Weights of a small GPT-style language model, trained from scratch on English Wikipedia.
Size: 16 layers, width 320, 10 heads of 32, MLP 1280 squared ReLU, vocabulary 4390.
Architecture: RMSNorm before each block, rotary positions, no biases in attention or MLP, embeddings untied during training, normalized queries and keys, local attention windows, shifted keys, gated attention, value embeddings, hashed n-gram embeddings.
Training: a variant of Adam for these matrices, 18179 steps.
Each number is 200 + 30 x the weight over the matrix's rms, rounded and kept within 0 to 999. Layers, rows and columns count from 0.

# layer 7 MLP down, 320x1280, rms 0.0745, rows 293-319, columns 992-1023
162,194,187,125,180,173,160,168,247,257,127,164,199,194,213,152,188,215,183,195,216,180,229,174,177,176,239,182,202,199,227,211
209,213,188,177,240,167,215,209,192,193,219,203,196,183,184,190,204,198,170,218,223,239,228,218,176,223,181,217,194,206,204,189
218,192,172,242,179,244,152,186,241,210,119,162,198,197,194,183,203,213,148,209,165,176,226,216,205,179,219,158,203,207,203,238
177,232,222,194,189,202,206,157,217,228,143,203,200,190,201,164,207,243,222,164,208,207,253,161,183,170,149,203,210,206,170,175
250,181,229,232,162,139,232,257,181,134,143,237,192,226,241,221,191,146,182,232,199,242,207,249,163,197,239,224,208,203,175,195
203,243,210,246,181,199,229,195,150,252,173,118,209,125,166,207,169,179,238,118,217,164,246,226,203,202,223,134,187,201,180,227
233,166,154,162,196,243,164,217,195,187,178,188,195,186,219,222,153,245,191,220,198,172,239,129,278,222,200,188,206,192,173,192
185,185,224,179,158,208,203,249,239,244,157,202,215,156,270,201,155,162,184,194,165,203,229,267,184,268,169,195,188,200,169,209
212,234,282,188,211,170,225,136,239,180,223,182,192,141,209,202,201,174,245,230,181,232,162,173,227,232,243,220,202,198,234,238
193,178,148,217,193,181,189,161,222,198,164,210,190,125,189,245,191,193,215,185,239,194,174,168,228,238,181,173,200,197,213,200
180,263,191,198,236,231,182,198,261,145,193,189,205,229,215,149,152,182,209,200,228,170,163,209,173,245,248,204,191,204,201,247
183,217,191,219,215,215,159,174,199,177,201,234,182,195,190,235,229,221,234,201,187,263,256,224,233,198,234,204,200,200,248,152
253,195,160,183,153,172,221,200,250,165,120,215,207,201,203,196,196,198,273,207,224,206,238,172,220,217,176,187,185,213,209,201
192,206,224,132,239,235,180,203,186,198,232,241,210,231,144,186,229,225,169,210,148,255,182,190,213,185,231,259,198,196,284,202
171,276,302,183,188,200,149,146,172,187,210,151,198,192,183,207,198,165,256,135,197,241,235,247,202,173,173,173,199,188,203,211
210,206,248,215,180,164,236,210,208,212,173,184,196,194,234,180,141,232,199,223,210,140,168,212,194,174,212,175,208,193,211,173
204,233,183,212,184,209,194,214,199,177,232,213,192,166,227,226,216,214,262,154,180,208,184,201,255,175,212,197,186,198,220,217
151,181,250,168,205,166,203,177,214,175,179,172,217,202,207,248,183,133,236,224,209,122,243,180,197,211,188,161,189,204,173,166
215,218,216,288,185,224,246,191,190,247,143,192,199,242,260,232,197,228,154,245,257,159,261,183,154,178,186,211,197,207,209,162
203,190,253,241,180,235,192,167,218,209,203,187,217,207,186,175,192,178,158,239,216,136,201,201,172,235,204,201,200,197,199,179
183,185,242,155,231,125,204,211,262,174,158,243,201,215,184,244,190,180,153,195,202,223,201,183,191,182,164,199,194,202,201,172
166,172,214,210,157,172,208,220,187,165,211,243,195,219,221,207,204,173,174,155,228,204,193,166,257,177,214,165,206,188,192,179
193,179,170,243,198,246,286,211,229,269,137,172,203,170,161,131,156,211,149,180,210,228,203,148,255,239,223,143,222,205,204,187
212,228,202,213,190,237,175,212,202,170,195,221,193,161,160,159,208,193,172,206,223,242,137,218,167,224,241,186,199,201,174,206
214,209,199,166,169,165,204,160,237,250,176,235,189,225,216,161,240,275,227,192,208,162,195,224,212,218,166,133,209,212,223,199
253,182,199,200,203,220,204,190,206,177,293,198,200,230,198,158,202,233,236,206,153,225,236,242,174,208,179,275,191,201,177,199
266,151,161,228,227,230,202,197,243,195,152,194,205,175,196,177,170,272,166,168,211,219,220,174,171,205,160,168,211,199,185,220